{
  "num_attention_heads": 5,
  "norm": "rmsnorm",
  "rope_theta": 10000.0,
  "init": "normal",
  "init_std_qkv": 0.0146,
  "init_std_up": 0.0146,
  "max_grad_norm": 0.5,
  "warmup_steps": 200,
  "schedule": "wsd",
  "max_seq_len": 256,
  "max_steps": 6014
}
Each number is 200 + 30 x the weight over its row's rms, rounded and kept within 0 to 999. Layers, rows and columns count from 0. The size before them is the row's rms in percent of the matrix's.

# k: layer 11 attention key, 320x320, rms 0.098, rows 102-121, columns 240-319
# q: layer 11 attention query, 320x320, rms 0.0986, rows 103-122, columns 240-319
k102,102,166,157,170,219,230,185,168,210,210,184,229,194,192,164,165,172,150,199,226,149,205,191,251,206,193,213,168,253,171,167,232,218,156,200,206,230,187,257,186,214,225,187,146,113,208,213,187,112,275,204,225,236,184,194,249,229,121,136,221,188,236,210,245,192,209,183,167,211,222,231,182,199,220,235,177,229,145,211,161,149
q103,093,218,220,186,123,184,201,214,137,190,190,186,247,218,176,192,230,171,190,167,189,190,187,191,191,224,193,234,205,198,225,144,203,256,205,194,134,233,243,214,170,235,215,212,250,201,200,205,206,270,168,188,145,220,208,145,234,233,186,189,220,179,162,199,176,194,204,196,131,173,146,126,208,158,168,148,190,241,195,204,252
k103,089,165,212,183,223,197,217,182,202,185,208,147,226,212,233,224,211,209,286,196,180,191,203,243,190,226,175,223,158,176,188,210,236,212,136,205,198,219,144,203,214,138,166,134,192,192,203,215,237,137,241,248,230,167,235,214,189,167,196,224,167,207,190,207,184,180,196,186,223,185,206,189,173,261,165,158,163,194,261,200,180
q104,093,189,210,188,189,167,183,184,188,155,226,176,176,217,165,166,210,207,182,251,216,201,151,182,212,204,201,179,189,211,184,227,209,239,171,192,224,213,168,230,156,201,201,246,210,210,191,167,187,211,221,177,152,257,204,210,232,184,234,166,199,188,277,223,215,179,204,157,217,236,223,151,192,201,229,176,231,205,200,252,197
k104,080,180,224,213,199,157,197,188,201,130,233,198,210,234,164,201,216,229,141,198,147,180,198,232,182,178,189,189,223,233,213,169,168,213,222,199,192,213,239,222,187,183,157,208,225,170,188,193,242,228,214,204,181,168,241,194,225,243,255,182,159,174,201,189,195,242,165,226,227,199,186,188,212,163,145,206,252,230,213,221,222
q105,087,196,217,212,255,238,201,195,215,239,174,207,206,144,211,243,233,172,200,223,206,200,242,207,195,192,168,216,225,198,215,195,210,188,206,187,216,155,168,185,204,215,241,200,166,201,180,222,213,192,164,191,267,191,254,172,184,181,150,188,208,219,179,159,209,201,223,204,183,182,219,206,209,233,226,228,220,185,223,199,253
k105,093,236,145,237,223,213,225,185,228,263,182,230,206,190,188,204,195,167,196,283,222,173,184,219,199,194,171,167,198,198,154,235,212,151,199,213,212,191,177,179,212,289,224,176,125,212,180,169,124,164,159,216,219,158,126,164,167,159,209,258,205,175,212,227,247,217,172,229,156,190,200,187,162,215,229,203,181,153,195,171,190
q106,105,218,206,166,200,257,132,185,253,186,197,202,164,167,144,199,176,190,167,234,166,224,155,196,228,119,215,210,214,185,186,214,235,220,229,246,158,192,176,140,220,242,194,253,202,211,214,221,203,248,198,203,213,232,152,208,184,184,171,194,189,228,179,183,201,212,225,172,162,214,224,219,136,244,199,218,206,227,250,215,207
k106,102,179,214,268,193,206,222,193,200,198,199,217,226,205,191,207,227,137,133,216,158,151,200,213,200,172,210,167,180,196,230,185,228,206,203,202,217,177,221,210,229,248,177,228,232,221,233,168,150,260,222,221,189,211,202,193,175,184,221,148,220,202,217,249,212,207,263,191,202,162,146,200,189,234,192,248,203,200,224,209,250
q107,074,195,169,184,210,194,213,207,165,196,181,244,177,192,198,176,167,176,170,175,160,199,189,222,211,202,209,248,239,195,186,148,220,243,168,201,143,181,202,242,209,197,214,131,230,198,177,190,224,170,197,188,97,189,162,262,211,216,214,168,216,264,136,203,207,202,208,226,155,261,178,234,193,195,161,207,136,165,196,223,207
k107,106,206,249,214,223,215,210,179,185,193,215,132,144,171,212,168,234,224,207,152,233,227,202,182,185,209,198,213,199,209,226,186,217,205,205,207,216,166,133,199,182,130,174,203,268,197,253,190,240,207,206,201,180,204,241,212,131,226,217,207,182,193,219,209,101,173,162,159,240,193,202,230,218,200,244,155,204,174,193,246,187
q108,095,161,146,169,187,175,187,193,212,208,200,220,144,248,172,152,176,170,210,177,179,183,206,175,214,216,150,165,153,223,184,203,220,212,239,189,194,254,223,157,187,183,210,172,191,215,191,211,191,214,216,194,170,230,191,238,131,163,227,203,164,165,267,190,234,192,211,237,189,191,214,200,217,198,202,166,140,267,193,205,142
k108,088,183,204,195,210,135,165,229,180,217,227,177,178,203,213,152,171,264,239,253,211,158,283,245,193,165,172,201,216,210,196,192,178,234,210,111,244,191,229,209,172,163,259,276,245,198,191,194,203,176,200,194,218,190,190,176,262,159,220,251,225,161,181,190,197,161,230,219,189,162,119,226,202,209,194,187,207,205,211,244,241
q109,100,198,221,219,258,186,195,190,182,190,219,193,219,151,217,194,175,169,239,168,236,165,250,176,214,190,141,177,213,184,220,182,164,187,146,176,213,217,218,194,202,182,224,168,161,181,214,186,130,175,180,189,191,235,192,217,154,211,197,221,199,210,317,202,180,201,212,172,245,118,199,180,210,210,225,216,198,226,166,190,222
k109,102,203,202,183,255,128,211,192,223,227,191,230,219,211,165,248,201,218,175,193,183,217,232,206,235,201,197,163,154,156,207,228,150,174,175,201,138,175,226,166,205,221,236,205,143,165,196,244,166,180,169,175,228,207,212,215,231,175,232,215,266,195,161,213,209,199,225,227,197,210,244,166,201,234,204,262,166,226,177,220,217
q110,101,219,186,212,222,229,250,231,208,213,209,214,198,200,206,213,221,253,259,183,256,202,200,213,175,199,205,234,191,245,216,185,177,204,223,156,224,193,187,192,223,200,202,187,149,217,220,262,176,160,210,205,205,202,263,206,177,199,162,175,227,203,199,206,242,182,221,248,216,169,231,172,200,204,230,184,181,164,204,196,235
k110,098,228,180,167,180,269,226,228,186,234,195,214,162,237,209,180,208,158,269,196,229,226,211,152,164,201,230,169,202,230,186,260,213,220,249,181,236,178,170,187,199,212,204,190,191,219,217,161,232,165,178,144,242,218,210,159,182,160,186,234,216,203,192,197,219,188,200,195,203,191,223,203,165,145,197,165,209,164,195,201,177
q111,100,208,175,200,201,233,215,257,197,217,187,238,222,242,248,220,244,233,186,231,175,214,225,204,176,257,226,205,221,171,219,150,237,207,188,187,217,176,173,236,213,185,218,244,176,203,200,217,240,178,186,240,281,159,229,183,204,143,223,203,247,224,150,137,202,189,218,191,198,217,239,226,224,236,178,184,213,171,207,224,174
k111,073,238,203,159,189,176,195,155,203,259,202,221,164,199,238,204,238,218,195,204,224,222,158,225,185,222,204,198,236,240,238,189,164,294,145,241,264,249,238,193,204,210,211,142,253,192,171,185,152,243,210,183,234,195,195,177,161,186,238,202,185,185,223,222,186,192,190,183,229,228,188,224,204,190,244,194,192,173,208,233,191
q112,113,193,115,189,255,221,212,195,208,215,150,206,193,235,190,229,234,181,246,207,201,149,222,201,198,249,150,239,191,204,185,141,265,201,191,202,182,221,226,198,178,171,283,180,191,180,159,220,193,199,169,228,222,233,217,183,256,201,176,225,249,182,211,189,185,184,258,223,192,150,149,186,230,158,133,206,206,143,196,179,177
k112,105,277,200,174,226,129,208,181,198,185,182,176,196,174,205,210,234,186,207,188,199,192,204,216,182,211,229,217,224,167,151,204,187,189,154,209,257,238,249,196,158,230,130,199,179,172,197,250,203,182,218,234,252,124,238,170,187,250,207,193,161,186,173,203,221,181,173,205,198,177,175,197,193,182,188,265,165,190,204,189,233
q113,104,190,215,230,241,151,174,258,176,199,211,207,242,138,184,180,124,180,167,219,228,184,244,208,221,184,142,187,235,190,202,177,193,174,200,181,216,202,242,211,201,223,212,193,223,205,192,134,209,180,218,205,203,203,206,241,158,215,237,238,185,193,151,174,164,221,156,192,149,191,195,254,183,188,194,251,232,226,213,206,187
k113,101,186,205,210,204,212,184,179,216,154,200,186,228,149,220,183,179,234,182,183,224,227,192,191,192,173,236,194,150,179,239,213,241,226,113,255,190,219,191,216,151,199,190,145,167,152,157,234,234,192,180,191,200,141,251,236,209,178,196,184,162,189,176,212,244,174,179,205,213,214,182,209,228,230,203,129,195,136,174,154,212
q114,106,181,233,183,256,182,218,229,188,221,183,252,230,178,265,205,187,196,166,174,229,202,214,206,189,226,205,176,143,192,173,127,132,190,196,219,230,162,243,198,190,204,229,202,217,223,188,155,126,223,178,196,228,184,200,227,204,158,208,183,181,142,185,211,199,196,227,154,205,213,222,160,197,176,231,182,220,176,190,170,234
k114,113,196,180,237,198,206,173,212,239,203,195,229,189,220,187,173,204,193,179,185,179,200,248,203,204,217,185,203,179,208,215,215,217,202,188,240,186,190,147,218,191,201,211,168,180,216,190,220,131,182,185,266,225,208,187,220,157,151,138,200,245,227,229,193,206,165,246,264,190,163,153,213,198,229,238,233,164,188,207,171,125
q115,096,194,179,200,234,164,183,186,213,205,169,208,215,185,192,220,217,206,258,115,201,249,173,219,193,243,238,170,172,188,142,166,130,220,216,229,229,231,226,183,223,223,247,199,209,185,209,183,156,267,201,202,169,160,172,141,240,210,184,186,215,204,211,228,149,205,182,209,194,171,164,197,190,194,202,163,218,203,196,212,193
k115,079,273,177,168,172,171,222,127,210,246,192,204,169,253,177,189,217,203,156,211,224,200,229,244,206,181,226,164,237,193,181,251,141,194,178,192,180,227,227,211,233,206,223,184,244,211,187,225,53,213,190,193,235,146,178,165,218,215,223,177,236,250,190,201,219,196,222,174,162,221,210,194,199,209,220,253,220,186,209,177,201
q116,111,207,208,265,189,217,208,175,173,194,199,189,248,97,228,215,185,137,175,203,245,178,214,208,216,187,211,230,250,224,209,126,272,215,209,191,247,239,211,230,247,204,218,158,201,185,192,214,215,219,197,207,196,186,241,267,135,193,193,203,169,187,174,186,227,185,246,214,213,196,200,204,218,190,188,166,182,209,220,188,109
k116,109,201,181,177,207,175,199,182,186,195,244,234,204,183,173,267,168,177,175,193,190,227,145,206,199,169,219,190,214,239,178,189,181,197,160,223,198,159,183,196,132,128,202,178,221,142,182,185,251,211,207,238,209,188,206,185,156,180,202,261,184,174,164,225,233,173,210,201,228,219,202,227,177,171,179,182,230,214,224,186,257
q117,110,118,169,163,209,157,171,182,223,149,233,273,190,170,220,175,163,216,209,236,198,228,158,227,228,191,215,187,176,164,211,265,216,233,205,198,161,212,226,176,217,219,193,169,208,145,226,205,201,257,205,201,200,220,208,203,164,231,270,222,197,217,222,165,191,191,231,183,212,190,206,187,226,165,199,161,192,242,225,244,190
k117,107,210,160,218,216,196,205,223,195,220,214,206,272,252,200,195,211,214,241,241,203,166,170,174,223,201,162,222,177,251,253,186,218,244,212,127,195,181,204,208,271,170,200,169,228,206,186,172,219,197,146,129,242,247,186,238,219,165,190,258,201,171,221,207,217,185,221,280,160,210,225,227,206,216,193,183,226,236,200,181,192
q118,112,241,164,247,241,196,184,208,230,234,195,195,182,177,157,207,211,212,175,173,182,210,212,203,240,173,203,188,219,214,239,201,252,181,275,171,193,212,202,190,226,191,231,156,257,182,206,222,202,200,229,181,224,247,201,228,202,241,188,205,191,206,175,163,278,225,164,228,182,164,184,263,191,182,212,259,174,204,238,176,187
k118,111,224,220,181,232,141,213,220,194,207,210,248,182,206,195,200,162,222,167,167,195,152,173,197,203,214,190,216,175,189,146,141,199,158,208,191,249,214,221,230,211,207,242,161,197,222,162,192,208,210,204,208,201,178,195,176,204,178,202,255,136,184,144,168,169,217,204,165,233,184,234,195,258,277,215,164,199,209,184,218,197
q119,102,123,252,229,256,218,218,217,209,199,204,162,194,182,178,214,247,252,213,240,205,207,225,213,220,228,176,196,188,194,158,234,133,156,222,183,207,171,229,243,160,220,195,182,198,207,216,193,148,188,239,173,228,176,169,221,243,202,226,206,218,165,219,221,148,186,183,201,209,187,173,260,145,169,178,177,244,195,243,184,255
k119,100,295,231,198,171,221,253,162,196,194,146,226,191,213,216,190,179,209,180,210,231,248,260,217,200,236,205,204,182,203,136,166,218,184,213,162,155,232,173,185,202,217,196,217,156,184,186,225,170,181,223,213,197,170,200,202,231,211,190,232,197,187,145,172,205,201,250,170,204,147,214,163,258,204,260,193,162,170,209,182,128
q120,104,216,203,231,189,208,228,211,181,200,202,220,287,224,200,212,184,169,184,204,189,256,163,160,176,237,204,201,228,169,200,223,197,209,180,253,201,209,203,142,204,207,217,225,219,179,205,141,174,240,197,240,185,184,203,199,220,232,210,201,222,211,214,225,146,221,165,200,191,177,195,161,207,157,258,213,240,137,184,232,241
k120,094,253,175,236,213,181,176,173,219,169,214,180,202,219,203,192,183,211,199,211,250,218,213,198,177,189,235,212,109,165,247,193,196,181,154,325,201,191,236,221,236,239,188,223,173,267,184,220,163,156,150,203,154,229,221,206,225,239,167,195,203,218,222,195,183,256,156,170,135,242,214,180,185,177,191,237,194,203,185,146,217
q121,108,225,204,182,184,206,177,184,218,173,182,259,159,224,190,183,234,224,215,271,110,162,215,209,198,182,159,174,203,199,220,168,277,200,203,175,144,273,189,259,185,221,200,208,168,203,221,179,240,192,205,178,174,243,207,198,218,224,215,209,205,224,187,130,242,228,233,210,185,207,173,181,211,215,161,194,207,182,187,166,141
k121,097,169,203,204,210,210,160,252,244,153,175,236,163,213,223,214,242,182,220,169,180,154,174,172,199,194,221,221,224,193,219,143,211,224,204,182,205,195,162,185,203,215,193,208,202,195,232,216,283,186,214,180,213,199,213,230,179,191,179,172,208,180,246,228,188,225,226,228,194,216,183,206,224,218,163,136,219,206,155,236,195
q122,114,180,159,182,248,181,207,199,169,225,242,181,207,169,187,229,197,173,236,219,187,188,186,204,147,209,216,204,159,138,216,210,162,222,157,268,207,186,194,232,155,190,177,170,137,177,191,254,244,185,224,207,240,178,205,175,162,215,175,184,204,204,174,229,253,213,187,223,210,229,278,201,210,263,217,193,178,143,219,180,186